python train.py --num_hidden_layers=11 --hidden_size=576 --num_attention_heads=9 --num_key_value_heads=3 --head_dim=64 --intermediate_size=2048 --vocab_size=8192 --hidden_act="squared_relu" --norm="layernorm" --norm_place="pre" --norm_eps=1e-05 --positions="rope" --rope_theta=10000.0 --rope_fraction=0.5 --qk_norm=false --attn_scale=0.125 --bias="none" --tie_word_embeddings=false --parallel_block=false --extras=["local attention windows", "value residuals", "hashed n-gram embeddings", "an embedding shortcut", "learned residual scales", "skips across layers", "capped logits"] --init="orth" --init_std_qkv=0.017 --init_std_o=0.00363 --init_std_up=0.017 --init_std_down=0.00192 --init_mimetic=0.7 --optimizer="muon" --learning_rate=0.0109 --beta1=0.95 --weight_decay=0.009 --lr_head=0.00719 --max_grad_norm=1.0 --warmup_steps=200 --schedule="wsd" --decay_fraction=0.634 --decay_shape="sqrt" --final_lr_fraction=0.1 --batch_tokens=262144 --max_seq_len=1024 --doc_mask=true --train_tokens=1933000000 --max_steps=7374 --dataset="wikipedia_en"
Each number is 128 + 24 x the weight over its row's rms, rounded and kept within 0 to 255. Layers, rows and columns count from 0. Numbers have three digits each. The size before them is the row's rms in percent of the matrix's.

# up: layer 3 MLP up, 2048x576, rms 0.129, rows 719-765, columns 192-255
# down: layer 3 MLP down (transposed), 2048x576, rms 0.0683, rows 719-764, columns 192-255
up719 103:143150134153131124135116154111108132138126140079179170150138159145146109141097125109149127132142159108103123154109094087115127122162130090118161124158107102112111141105142088146151079123117131
down719 103:146117107143159115158178151119123114165159127135112172082095151093136118144124129136134130144139093100147130086113121104146132116141172100091100092152181160112133128129120072122140140098123140
up720 101:189123130139133154135139100097112125118157150162121141142138112107090097143147154135112143088107169127165146152113106101172162105147141129139114121147117145097088159104135095154123103124107115
down720 103:131169116126103110110138097109107146135142166100125155127131143106135154083118129133125149139117114149141150105126133099136098160105143135106119170152103159094096136166111144118088154149135105
up721 093:141132114111108126075144096095134108099099116095149150139145124131126107130119134122101155115123093130165120143145129148124104112097152116118152155106152099122142150115097112111115116131143149
down721 086:131156096128130162144116155120133140128153122103163128132125120124069128115134087155124138115113162117133197129159192155083110116107099115130135097155134126083146138120088109128091107097140111
up722 089:101115151133134141133141156126107113151125146157115090154143185153158105139130156090132109185110097134110165109119142158128115063138160119147153133145178142089121122137131151172088142137130112
down722 084:090151126149116129148084146099123122136108154127101133108133135113145120151132100142142175113165086104144154112109162096130142123120140155171133125141123162140149142084169066105136140122123124
up723 095:118128137119069109168122155119122099144128127124126120156116087143138114117117121143100138147143146108115140115154102086118114142123122158142137113120144126132145106151136135098140089130103135
down723 091:123189138130135135094140183162136114150150102119122140144120106128107124124137157133110152123102095140137164157182083116115095121117198087122148156128146144158112114116147128122104135162130110
up724 111:175118127105150116122094146168167142135099138158141095090090154127104121153117088135123151170102147100157104123117154132097120148109140102145129129112137107147097131130159038133138149109155114
down724 152:107140123126115134147078149154149136131093126133121131149087128130092146142115116148094138127171125118144122130131128127106162135102130066115148133110159150123125103153119083117120154131152082
up725 096:153138141111122166159141113089118104124104139147163130123123111129086116156180122143118102166119115113082108146135143082121157149141108171119158150119148120123137160104120098119146138113099104
down725 106:103140126124145124134136106147146132107133064142150125158105137131144081135131120110108128093109136119119165128100130131123099139138141103137126103078099176114099146157125144099119105101131168
up726 094:143168082137185111104133094139108105105108139137112134151145160102121122118123106143088166097149112136127128102153126121115137101159158130143128110128140109133106151092118148104116114127109164
down726 089:129131124122150147124126111124102115116105119133173083127150135133186130110106136056108142099160105182145096094096129144148116153132128135056074121093169149115134073094135128107156107125141142
up727 109:096119145140128125168111148133111159120121144133116160125174133110167126134131111148146147095094116154151107110133120076177141101136122097144100165096144147128158122115130107131138143126102100
down727 108:122112137134141160112130156130112112124155126103078099173103161134205122180115169145133137117125117126140112132085111138139153103134100123153122115096130141172101135144100145148183152181176100
up728 091:093115098086104138125129130122159139127154095134113097131141124107154146139101141130119121161147137105160141125153130103092176087112094110144129110147113158143121104161170143138091165193098108
down728 090:091121141100108136143127150135138117104161135116103118126117143103116118137134138141134127076122136146147113162136101096104124137168148137150113149140116115127091166151138162118142147105120095
up729 094:081096163148136124157113135144130174161140111115162115197096126113157094176153093152149098103172112192162117130114116155103130126184116098108098149121148132126160112134128077153115095144064139
down729 085:103128139131147148157127126109125138126111158137138111131124109097111138135083121164079132129134153117113120135112118100096122143101120102146131072074096130096118120129130136125155120066128104
up730 102:111135124064123139108143135119092101175093098140153128171085158163108147148084152139124094138138155111149145146112100115097118113092128133097079151107135144118152113120134140135097110105132100
down730 093:124156103133145147142168108092132159170133180138129095145101134131126175101117121135087119126074153114136130136101144132093139084089123162115139084088120148151140155128108110142166177116080147
up731 107:122158121152039169118123100112115135122132187151165135088120128099124122170120150110149129097095108156144079114111124157170132117131173130141130157100125128113169114119097127103125151095135050
down731 097:115193152123109129104096092096094133157153147132095144170156119166169135138113125156150083055143109152129111150147132150128102170119167119133141157141096115131126082122140123109164163128147125
up732 102:137118138138135138106146098112122125103144100101164175099171129132166148106127131145117139105133067126115114135149112126112160122110138141101112165114153121105136097127142151122113116108135113
down732 113:159092138112075117085133153123076086141086086112132161146127118121157115119092137156088164169164114102169096127176149097121113099133080122133123177130174139132168109164131143092141158106168093
up733 097:167112112136111125114118162125090126137120165107164126127134134112162136114094106137135132115142126156121158131155130126147106118077135155134117190117147122119140097130153128153085142063123118
down733 099:109122135101105132158147132119121135192145083131117123137175135120059110114174126107156089138154161079127138122114143130092092119126147110088120101099123155152155123126128123125145127130151113
up734 100:123121107126148148182121118143109146138131134128142184101120128135067109143147116161108125150121162142131116131122128162165110141125111094138124098126126158174102155164140151147121109108112084
down734 099:092134104150159130127149136113146133102147127138145129148103109123137116150122098116140129157146130111127055135117134194168148094151149117105128116088130146160177126086078161121110117143104115
up735 089:144142156146133148117108145140078143158093143094137121132205148118121141153086124110143138123151130120111138150141139128145126171125118102124085101121108147112094141115114114114142121127119134
down735 100:078102091157132127145114158119095127176106114089112094077109161136137166163086130131163117090136121129121153142122102129092108118140123133137095142105113116149148161126093115131149145139131120
up736 118:145112132110145142147110125137157151133099117128157170143165110119129119146120136126166141132117128196154095111120091150109159174131118143098082155134123109122134121103142126118120121161114106
down736 128:125147213181119105131140130143093095122150145125140151124107150119170131098121131114087098150150111139164149107131103140122125096142105110150107165144135129143136186114168126120107108085125113
up737 099:160170149107122140151121119156163114159131109142123120114139123124069147115149136162111143119151102153077077126116124122156121099140112097130144097115096085146119135125151104136113154156129132
down737 098:125134122069185144143141142132147136170140084192127125087131109152136121163106076092103131140117148120111120149141147130117119143102126163163185140094136064137124124156106135083129088144108088
up738 114:143133128115153113106091098130140162120168111140140168098122116104080098138130129128136150090135131099135133135140114089138157111119128132118153158174172137147118135146136121126165102157145145
down738 101:160097121154139141113108131155135111111136102147140169124132130113183124103175116155147072087109140130146117140137154186118125131181080111133100118122068139103115146120151170153109145114112066
up739 140:160137170184103134136102113132159164157148141146115143139107151120147121119170136172133116144109145128138105142132126118079112095135141146080121169151092152138157142096124151117136148187154153
down739 140:117096119105124088126167127140128121114080093157052074150124131148108157130131098174121130120123130125101142156126125112135191124140098153160105114143098088158092132119125090150102121098170147
up740 108:167124143087103111149160122153123133158108122162092102148157119136197173122129153120098125117113104116187112155144135142084166103120173169162139139148140105161137147127097104151137172113078115
down740 105:140142082162132129130122130108117113073139107105133093140100111117094135121162075157111111107130116176134118107159119144153141092161092105102163147120107149152125128172130159118115163150111149
up741 127:144100123085153142151102149108113113168163090118164156084090138148062136088112097170146165142158109071123091131111108178094100119116119127127139147127138100155122140126109129116146120117102107
down741 133:133128086118100107145154150163102090110096097157116142143084096099134144126138169132105124116164144121116109129159150102084113129089102132099122135092117138128142134135120096100155104135145120
up742 098:138132150152114071114129098087157156132175121129130112157133135123115168143136134095125146130121140102142101159154123109080141140112131145135125123109120145105139078084127115102132170150125141
down742 092:145131157078097101096100145126098181120124116163176113139101121104116160148129183126130169137121128120182156174176065115168143150156112157121109116150116132119149095137171094103138126147118121
up743 100:148059107108144120147121161138083126128087117136167186114116109073154151141116154170157163133120156119087130145135177150109117120141100170069112129115157146113115115119104107118095119156122108
down743 097:126094163116122145102119116134127101149104139134135141116041105127172121122096162104132182140130122140115104121139152100141136158127133096125129141132119167137144103117156122139078129134120096
up744 094:116080082155139137165135200159119106165114113138118109136125113149145118160161097094126107134124119105128105144144089108126124098132169117119140135097131132144118116073140126149106114152176119
down744 092:123139152115144099093094120125140133126140113125168104122131158142099174120163099107136152134102136142163106116085112137142173149154113179136126125157161075136125089133125142107124128109119112
up745 104:109122140135105139086080094132160102092045100078157172136134091131142085087120115144111128186142105151134125126160118125089166123102117119132154091118159114121108163112127105114151126173124151
down745 098:125102129142131145104120102132151123144067089144156160108080145149119148128139103122114131131137147132148135096158148128114133145180140111156105126135164119123120109079165125147157160131170105
up746 096:125121109107127145103138166146147125100169118197129087110159124120175132138156138147146127155127121123121136132143124155137159124164170090140121146113092154140124114119128098103128122075132124
down746 104:195095131101152101132105127128082161112132168133143120123116157144139123153135121102143153094151097107127118206102152133091106096129115146103152094119080083097128105142150133106122171171165111
up747 085:149116103118188101104110119088167111106152147101136155083142103135115138110134073163092124129118161127153103139124128135108104116102098155147078136122131146101117116119164152135112120135168101
down747 086:154121109113126103114100104051150091155124127090184138147157108128086128152174102122108122188158162086111135141118140099118138127123109104149096113140142161131147161123145112125141113141149155
up748 102:108134146107137146132089174139113167176157153157149155135132152113108166116143086131121124168144137127123117111117119133172132129095124166144175124065139143115123121127195135116154095149167180
down748 093:133119155131114117109125095132098139145086124094088141135144087125116121160138130114160138124122123146134129112124134152139122107101137126107163100159099087142115159152135126086122087117160196
up749 096:128177140144139119148123153166076123124120136115138145125116077083100143124139122133132070117135129083118131137118110132131128120157132082131140127131111124098138137132138143137145171141143096
down749 094:138118117156133148184119082110150145156123110139123139090123116133110126126127128144149110153106102147143139118125103115129133162117152125129079100099121137123094142122122171141137149126181133
up750 105:138113121110090143121127144126109135130117110170110126119146113119146133121140143135129107107120113129138175140124116141142128169127130154155144188127122114121109120158118126185131108089098129
down750 097:127111126103136176135161143132087132185112084139112152115113144136113139109152124114130118124095118146143114125148168112168113135111136130129139169138167112155124131130153111114116130129125113
up751 113:116109115122107133102146079102131093112189113112141146115152126080139124134146171115132097161101136077119091195105135188101140137117088127156106092104146145093168116154149101151137140145063111
down751 105:098141083135116154144130160161124153132165134082086142183159141156135120150144173162181109148121120119090147157135116153117159121117144143111100147128145136084167154122155087138112125155131143
up752 098:109143090129105163133124145114100107073118134131156133163100137131121101131129101125144182150115085118151131141120156139187147175116139146115103157155124170144130109129147141134091096140099174
down752 093:076130136116104164134119142093125091129138107130115125106139135145101164123148186135124152152156149139127136120119148168112145113118118141103143133141112117129116126191138133109144114144123145
up753 082:123124159174130106112136112121126121109129109132157117152149155116137108171112114161163157108134132152121135104184095146131098147159155114092117114157149105108132154118132122124112139139118160
down753 077:172144111166091143151128107106140097082076146155150117090128143097109185132150158155158151113146116096134148136131125112126136144157112090082158157158101153093182130110151126091160140171097131
up754 121:124125098105099084162121170118155100149140145131141145158136156135154101169129105106125116125096103112167119120149138158114143103144105159158094141121105103169126156111118143136088114134121159
down754 123:141145123107127153145107091176132116107123138149099153144155110152125146111167140099127132120141118098120115121126157127127127142090054136129149113138108115149154146117129105119119125139171137
up755 089:139139100131117138147120135136118169159100120133123173128128117121152112125146143139108166108156128112105134150108118147137111168122088130144140165143131141142123098155064171118100141104154096
down755 088:110071151105138129182124127124113111118127147120094129160134113128123107111166156128131180132135150098125118152133111117096133140175125128120166142109141147143163134178113145141099097145105085
up756 118:124091125136123128167111128156139114152160153098112106102080110144135153175139099095130123154133163103147155144074111128140108093108130129161124139105155115118135109110156138133090154145106140
down756 133:106142142141111173147138145129110105112181119117131138115111122103137086139118124089122106141129136120144119083198173145106098129127099094142131134109105132128165116126092146106108134106177115
up757 109:143127126141101138151139159144086153149134108107083109123108120100157116148160090180144134133156173142162125134126136090131115131157100150093113092135156119124179142123150161132145109160185142
down757 100:156144128138100106130128124147136138124121151118125116125137138111097104129124119141158106111157127138126111177113133128122153110130125111120138168129118126104155111127172100166114118146120110
up758 097:115124118145126104094129070155093141108103111106133123073127132111117172124135164182109146146023093114144116131135126126132154158104152121128143136152147082112143192095118098098145123097082123
down758 105:176084095134140078098119127139111124129108124107146138120106108141127113095144122149157130116126094128099109164167143143123112149127094136131098141151128105122133147109139159117072099130120124
up759 099:146097124147161121132137136142159104091147109151107127109151100119099132080127195153167127159112145119099111115121150166152122147118121147143200142191101146126175077096147157094146142082141118
down759 106:178097102132152119160134149146149113082140126094090145160093123124141157142133118117163105208123157146118149094065121122140133136109105140119149132169157094135108121129125144088146171083147122
up760 102:148154107139112137114105175120152158123137084113120096129132124135150063135118129128174142109149110139110098155123118158129112116117108126133131112166089099109143140138115108107134138150101117
down760 104:130138130137080112088140133142097120108139119139123137168145109107144083183156153149133096134125142096126103085094133152135107156161136101096133120150125118151171095159096151155136106182153097
up761 099:161137135148109115127134095111102134125128093183155139143131170100125118126144120152126115158119138131123122099132122156106145176123142118104120144096132154091150105087131140117105147137176189
down761 106:184133095095106126185143092075176121080118100161115131140128121100137114103137106112133124139148170121131110121129114132109139137115164147129133144134175146135186106111105137108068122121175115
up762 078:185149165145150111132101132163111150111156143103127085122093132119114115134113129085127126128126092099122120116118163133116157158108157151124139174133173163151114102129145150093113089099104146
down762 073:137131133096136092161114106109164176127090161092133141135108166162139134110092091150105123153110080117123138095145159149105094166136079128090111118109142145117163152120148123078087116160108114
up763 105:127139146087102145154097090105175112140119149117103119149099146198109132113115166110140113137091147125119096138128115126134107148113165179135098144149101138107129109123143142176078152126124110
down763 089:139123143181108125119160136105126103096150124117124117147126145129115122117077096116141103178109107134121097144120129172132146115107122116153094095137127121140161086159155104162130109154118131
up764 104:152136123092172116079123139129116173125128115102125166132128130135128146158113105092165122111070139119138104096072114145113159114141132120117169161109171098143122135122141114097132139143157104
down764 097:072116094118154135127109161087122153149066163118168132099103131110107103149145109116131129106102121115143088136137120140146152145092125118134137169094123111125125136111129126144130162169117134
up765 117:113158115127132112112117132091141086114119086162119073150149149132155127121174096142122181147125125102119146097111141131134155128166076096126126160174115153097135110120153156120135141148138119